Part of a small language model's weights: 13 layers, 170M tokens.
Each number is 128 + 32 x the weight over its row's rms, rounded and kept within 0 to 255. Layers, rows and columns count from 0. Numbers have three digits each. The size before them is the row's rms in percent of the matrix's.

# up: layer 4 MLP up, 1024x256, rms 0.129, rows 781-827, columns 128-191
# down: layer 4 MLP down (transposed), 1024x256, rms 0.0642, rows 781-826, columns 128-191
up781 095:121128155095150179154108171115101090162079041158133116093181062093091153139153125098172121171146139136140137078055070219197141149105137115095154134166117192129129132146129157129139099178105085
down781 094:191126111079126092124125192114127143121119147137129168082121110172160099121098126149128098142078120065158132132182113101149087074152111096148140192075118115138113164136118152102124131106084135
up782 019:142072150109147130076145073104151148098096050055123124109095142089113108121137152177118139165166119124185106140147145104067084084059106084130085110123126115084108158094121095055111125094038145
down782 018:131134110101133125115163178193069094146133122133074080070123154172137119150097170100141122172105120153125144128137161110097168121172107172118106147158157093175146107141049138125100129105128156
up783 082:144093196133122123138118076126130153129092052157116192132115135161085136101195177172136037090121212133144212119119144085133132168130092131115151077142107071144119124149091180157129080114111172
down783 072:129114084146096051093107078206107125109129068109109121118159150108044159139161095134088106041141140111123108180107162135176110159129109148092113134104087121107139137148080115221115069123124098
up784 098:058115142107140165091098148131118137067083145149140100081122151164116081116148122177120092055103120054138094102109139113136188172147113098122134193151108116111140145124120091133151122181108098
down784 100:105039152092105125076148155186121160135112159145117142133132169118126050129133135246037081100139071129098075084101156115103093157115074166136219099134128112123170092084155072141152138099071123
up785 094:182177201159103121204114157100163160149156160120158101113152171127174124194167132116176175103120164106128152132150125229157150154123115105153108133099161152092110101115122186120132170121094138
down785 091:152156081122126170066149142086079126112130122133104119131112159098136165152125166154159140040050081180130185104110130132165085090171087151118126090161138178114108082132147093139133136136129154
up786 095:166102101143085124097090159151165117114147117161126210116127150133156134168172142121127158100109053226103177111105108130191147091151099149197079112070161135110045157150156094154126101152130207
down786 095:079159147137121143036105122132123067116142172127142166114103180130164144111132090143159121187094145103182169093123063095186104132130136111152056143123184121111107123119096132143087091116062155
up787 097:133091095181105121110144161125112093103117107097118141190073119137159117131126130091123105071112131120137095107103123080020138102139134117118133120165097070100178070099127161119104129149117141
down787 091:153130128147156101189108181125109141140092097102152118057130143203104094152156095178115162097095154081181120193111106174121168112105125132161090125146150130104126079125174175135155088142163132
up788 096:141128086156190168125119160162174106097120124128073115068101176151183125144138131140144153178088148204141174122101114143101069127118127170126138142114067129131111105119119138148129111084151138
down788 092:116096201135139127118097161177123145079097091114090096091124101138107090113136111075088123152149140135122124137069145124116120146095120065175122055071098118116099145132076129174114155186144147
up789 106:173130098154198145155105111144085094093105150096104189138143099113152214138130164110191090110073098059110136121109198147135144084123195147097099124118101090149140151176120131171079124138065096
down789 108:137141109132113151155051117090155118098152166119140145158114144062108160131109144111145108129095153126133122095126103110111148163126129129120080152165127134117114177133154122104129107086150142
up790 097:133156125162178092068103100129136115123108113164146163102065109141141148131115184154103104129121171130116093149166158114152065172135160144095095110128104101138139063159159112122064149099097167
down790 108:063084059164102099122119155176103154087132121104168136097086119178136088095139120122124130104120135187128121188186157147082096176143106137096185117074144141104077076153143139052128153147088117
up791 106:071122158146105099121103165139163078127120102118144115102089048117112110098113063058121103122108163096164071135122165163105088082122170169117185126125142123086121146128122177045119107109112108
down791 124:166119133094123130115138105109163138141065128151134130114124070131127093150151107144089155137149111137131158132129153096143119188039166132108134119109171096111098166128096137205106150101125158
up792 106:196063133131085123115157196132121197077155151144099114141095107168158157054169194137110142143153150118120131178146153144105130128067088131116124084129140113162139082153062172106140089149173109
down792 109:154100089138121151119102157133071165163131087051129164127169184149147123119129173084151129174120077142104157134153139084132157066121116132066088101187098117068112095116111091130105108141115146
up793 095:178174101137147121144106106082182109171113145122094105156094154135175126133155201127109067152152127132128133108089099107135124094141110079177108085124119074139120146106166127102110118138084123
down793 095:130082166168115092200167185174136108153135117093111121113149068165105152152156091161173154084121136209129092106174142148121076093132092132149181093119144218110137115203150128097130119119154158
up794 107:143124134122182127110095114089118145131122116095116211074123144149151112175138116150096113122065137128089185111185143123064049086167191131116171145138158131133093186118140130157143074129131105
down794 108:088157104094135089157083105101109076116111190123129155163145129116126089123123074139141145160106152104125182100132118152090082141093095114150045115094116110121089128139129114155213116111141135
up795 107:094144058144107100119220190049101156147195180134160070155150178176121179144085112099100104170161067100131106173154132118103158167134188086082180161113146075113131157120067120120156160179109066
down795 105:154090118121127111143104156113120104153117135130133165112169155165074084093132111135111090183114144097113108149122137100209097129108099130160173133176106198172143109125142169138165127130123148
up796 101:096178097121145133092089142138112181149126121125136154124097164058139110172112174020105126101128034126146173128124129109208106122125112089116094139118112066091147174132118123165178104101113141
down796 099:208141129104131117107101124113077153131118082113087211093107155173158147087157117111153111062109057153135116156175152117253071100175109181143110114152133159095131163106095145098156108137111135
up797 105:127116125137217151120187123074165103140121110136164081105116160114127097128172138063119186155167097147149144106154225184107113099130123164105142122141179124128157127102085154095136090139101162
down797 102:088105097107144168124152130106192091033123136104146118150117132131075112138107123096123139087145156145114094124170101067122091150127121112105115106115131190145162069124144136162101165150151164
up798 104:165139087101132078134124121109136138094084140158189175119146163162078154165109131157104062126080189187104142112113138126132120141168107160195107120109110125192072123160064145138133149151048147
down798 103:148105138113127121112126127135170104132110091157121198160168167134123109064098069138138145095121093154134119153127143065129086143143144151141130165111114123108119120113160168175143131151114100
up799 097:141075181132122090102109204132149111134100145110131111183116161124174111076152136103094149154189120106116091112170157072132149141095092157129128130166071166065061129094146162146159123125093187
down799 080:135172142120121113083137138135152058157083151189108086160141126189144097129132096087148101145186147169105151087201117053205127180080133158136149149113109109118070126115164167214095135116113194
up800 093:146162149113095117114171132120167147165108129115116150170103142164138107145129134123107092125094142148131201102117131138121128086140196073165114085171122022080100152173106162164077063136107181
down800 098:103180099152125126103136172102125093181119082137170085106123120136166116157161126191126182077155175096175156160142159110097052089103109080162115175062150112141089160130119146184149107147115116
up801 088:169137159128120118158159084084120222144146136146065099134128122159160125032140185181144136147158118140142165132118069109138122082086100143114163109137095099123112098125114134142115135106128117
down801 074:147099091082083098088130176097092211110090093162145144141096155182157102106156129183104076167191186128102109150133125131232143135138132150102142126096118129138085084137165131166135133144107175
up802 099:093117091155185143135112073185123148112124069140051139091122148080129167128126147127169135108093114089126184157072162145143093080139068127133153231115128118144169148187133101140187145145084164
down802 104:123084095108098114103184124117092144125086125126041116106084134177119135135074130145148194154184170120113110089096133125112076067172169216121191207112091120139158165042164144145098117075148095
up803 101:196187114149154143113140098086133209119156111099113135149160139153156132118155113134099165088133094133150120117132117133167101170155092130121133144152116092137105143145142128150127136165072075
down803 103:098162151126150152149071116128118118190075105121180125133174129094131118067116121108131215104095161102114126113113158124111104116120191134134104117163168123107090171178114143108149111082143101
up804 096:127088123157122087198132072084129113144130110082125099129140139070099135179154139099104112142114226148126170120162149106161087146155067162147131141147159088082185104144087122088105080131172153
down804 092:135100119123115134152130131189174090073110166151150078138108155134114128113151071164145108154104068071081140092113210122126170148125156134122216091098160180126103109074123149102107115093104108
up805 097:165153140178176110112149115129161074175129153131122217173160177146119156164120187159143183140095129174093129129136110165135097144121109136084123128198070106194186205193153100154103093101132118
down805 101:109184114083146131178118136136082125182121125171104118187122136197086166085125080154133194087164148126079158112097109148165134102077110113138053130128106144140140111138111154119177169106122141
up806 099:153135210166120164141143122117092145163138154100138129139151134120121101056145096083116148178125142115120163158173129121147100146114134117145094119112142115136087116124142166084109150114104072
down806 101:142084110073172112155120078114111147140075151119120053146102114101167111133123126137226107107128118165195138087080149132160152110139113137086119109170151083139142088124132126141105131163189200
up807 100:112112059150146120126133201099105124129158146099118163160130113102134144153132087131130128105168107130113071143144164133144110152106108139156134112143119123146122104154119145124140116078160040
down807 100:117133112142051098079147151122175140032107064153097143135095138088092141128113117197159102085186097116139058141118100125100127129142105151089115103137125168096074136148141178127140145168148135
up808 097:151131167119060108171155130123172075157120091130090154132183139092084126127092133064138111078149168189105090153133103107125122137110135140072160165134130055094110233141155107138132129145144087
down808 097:082155159094149118106155124099138117088138110079169164104149106147118136105087149083164088129072143130147134180119163118210166173165118147064154113130159096092085184075149105088060112084214110
up809 099:119156210053136153113112140132131155115092189125117110172122123120121098147104131098108115156139162114127075095120126126123092161115094091123143161107144086112129088069112123114161131099143218
down809 096:078093113143082110113134103191168110136133208201143092078229134129154194152127078135107088121120142117056111161165097099192139081158131157072112097097100117125157204190090109212141135162085159
up810 098:175230119175152146124128090128174146115054137141210102155067124117129195132196139144075169116122106125142168153133113095129109151132148147123156157158109179136129091138150153160150123142102133
down810 096:172212139138140114116135159097122161150079103139124125081152143130114161220173088106087116119066074157053162101137127113108145116096163147168111076122106095190167143166102163137114107096185125
up811 101:159119155083117139110157086174133124103116110163152079144154192125167112116149115144128129135089117139125106111131110079176148160070069171146112128128110076115129117055148129085153138086130197
down811 093:197141097103162123085117121167149090146178113095161112142121097147164161147118160169111090142126074178143145149115169141154122115140106137122127093119122142141092154156226090081097156138117109
up812 100:233113168100155111126145155154169187153116153129072086122152123138127124091102201186119124154164079059130071134133123157161120072049100103147077147172150121143085147145111150087135144109130130
down812 098:146109177129140162121171072127105095176101073096136114110154107116097101187143179136149175153134079129152060135125167169172140226161108133157129208078099100129140096124169103166143125135121175
up813 102:114151086124134128128122148167216123150132157115131128117075130127090113091110094153149116110099091121123158141082136140135147158130156106116115063139162136116131134106141119125152093136142041
down813 098:151122074110134114123185074132137204146124058078150150099121163188120072114135145142138111102128121112095148138063154148142188120157117056140039104135172179120123193112124107145158092149134123
up814 106:147193181148105143144174157133165102084145082106093132183132136134095143120154085119124139137105101143144122122126082199139071151115139053081179077130147113105137124084196118159082097168117148
down814 111:099129109099102176138163179155126125104106132108139118092123106078199140152059146161130121091147062125114114121139073150094054143102143170136126092075145174125114096141106097182143071124124113
up815 102:200124133154124116146078168110115120163094087139086109095134138113129071125093061152103121173164174135164140103098164111132128081101123186151066121050109120132150147145154096118124108091126118
down815 108:117116135148090127159162097126168146094163099123105127159108158166076070068159105092120138090088144101140110134194120148164154146152136098119199128136110150092142083118071149153134124165112149
up816 111:100171113157096080120142156065122159199114094138096144108141130141117102074061118084092144109115190085115117141098144081138125131147090135144137149113124174134136145151118177147120138130103195
down816 107:083129138139142142085148173127130126170084216146123104078110113155158111062107057066095211113129149150088128089151121146146170131096122154110135156107130152085119156117169156099105122113107195
up817 111:159178140109149155105108134115115068139099132122119067048173103107124127085101133180085111163118144110141095182135132085111155067141123104104098116134131125159193086099162114140131098168072165
down817 118:115114100132190130094119094149121086191120119102107155125122190140179086081090087137151073150157134116126136074099096122111187131056128174082157109100139102128167138144207142110170103149125094
up818 110:170157172140086114126123120129116163137154103095108161106097122133121158125115100142173089222076112152142155168120118113161065125115123125113101152111081153155101149101121131132167100109173148
down818 116:186137130091115136119126151122128127094129161166126094089189138135054177115163100135181047142138178149100111156085126144187125160142143143060104129113126127174143123089083099104086119091150166
up819 107:092092083165130080173180152162110062229118164135153083126133115125123126169114122144177083114104142150146132139145142178146143051117052077092136134138160115123153092132122133130112173149106108
down819 103:212124108104117113118127129114088126155068137172114125140123123117141152127091183168126101148082155166145123141119085083188154134117072099117044132115099168131160113222127152102163171122137045
up820 115:123112173116064104100111129094095102128129092091136115148136129152134139133115215075087084083095130121111057147176200072087134127087112149131138057099127107179164137091087140149161122135133081
down820 116:137119088147114096184146076092089206100163094152149109172110102106138170112150104143164133135151110126172165128065177106078220165182150141138141117103118099075135104181112117148142227145167137
up821 101:134162129118130108149147132082176134133084115152102153107150130165184130139166110125158088139159129125149134138115163141157148118125077076180100142143125083107192120126130104112059119123077150
down821 099:088145182146192122111173118091165141100153113157166083153197142103164102140108161135135121122095137112176145169136061112087117142136130131051137147103085124094149099136089157138139144221077206
up822 096:132154125130119122126128139100089137192070058146117095128150120128113242154181119154129149099056159124100160123091134111118117146115144140137144206108114101141151194130128127125124121103143206
down822 095:136187103124133103098148095110112092027099097158102174125136168089182141099121149157101171124215138174111098159165153134148069127122069156106100186058165140143106110100153173169179148128104149
up823 101:134128154109158140161125097068084134140143095128080173156112158178110118161123174137101125138157127118097152136094150139104089086093182150109173112106141097121107153104128070067192081122176164
down823 103:140115135131134095101166180022147139147093186085128116140144111082077100114109120114097102117100150127130106045114102173098104077132128115135103136136125145008133123126106223171145161152134149
up824 104:127153163114142148154120187162130097071140124125086136187068122116121132101167154144085156191144172182072127055153168140163112149146144159139130099081145107143171134092096131166106089136153128
down824 109:129124088142128147177117085134137060128099162132136133150138151154134152114198108109109091139127186135149099095094064106111159111128115192125130141125126135106125084123118161131158109065121175
up825 096:157145120207058128114131166148127091135139099158125092119127172139139167151146099102192165102045121128044170099156129154123053152099149102138149129117110050183152086143163102111141093096102091
down825 101:173130131101191131148148135182123101147132170112134094126124121082150158155141122122136215133099124073129137140111136149128103118060098139153106122088139122148072116080089142153144172059108143
up826 099:150072105154105133149151152143147105112117131148096144134149141121142140181106191072131158142146109162112152075133161172164125076119138176112166152125160126124148151123177116107159137145136142
down826 094:102052126118112152099103075157127139115102111188143097152162156127112115181104145161140033157176128144053154168159091150108096128186131152125142139220163154198134100165105190167143105126126137
up827 102:121153128075122174134154108170108204161111137076126167149108174154116205139141171124054085206164138090108115158150147124100127110124163089133125139135192098108112121134097124100134109111141128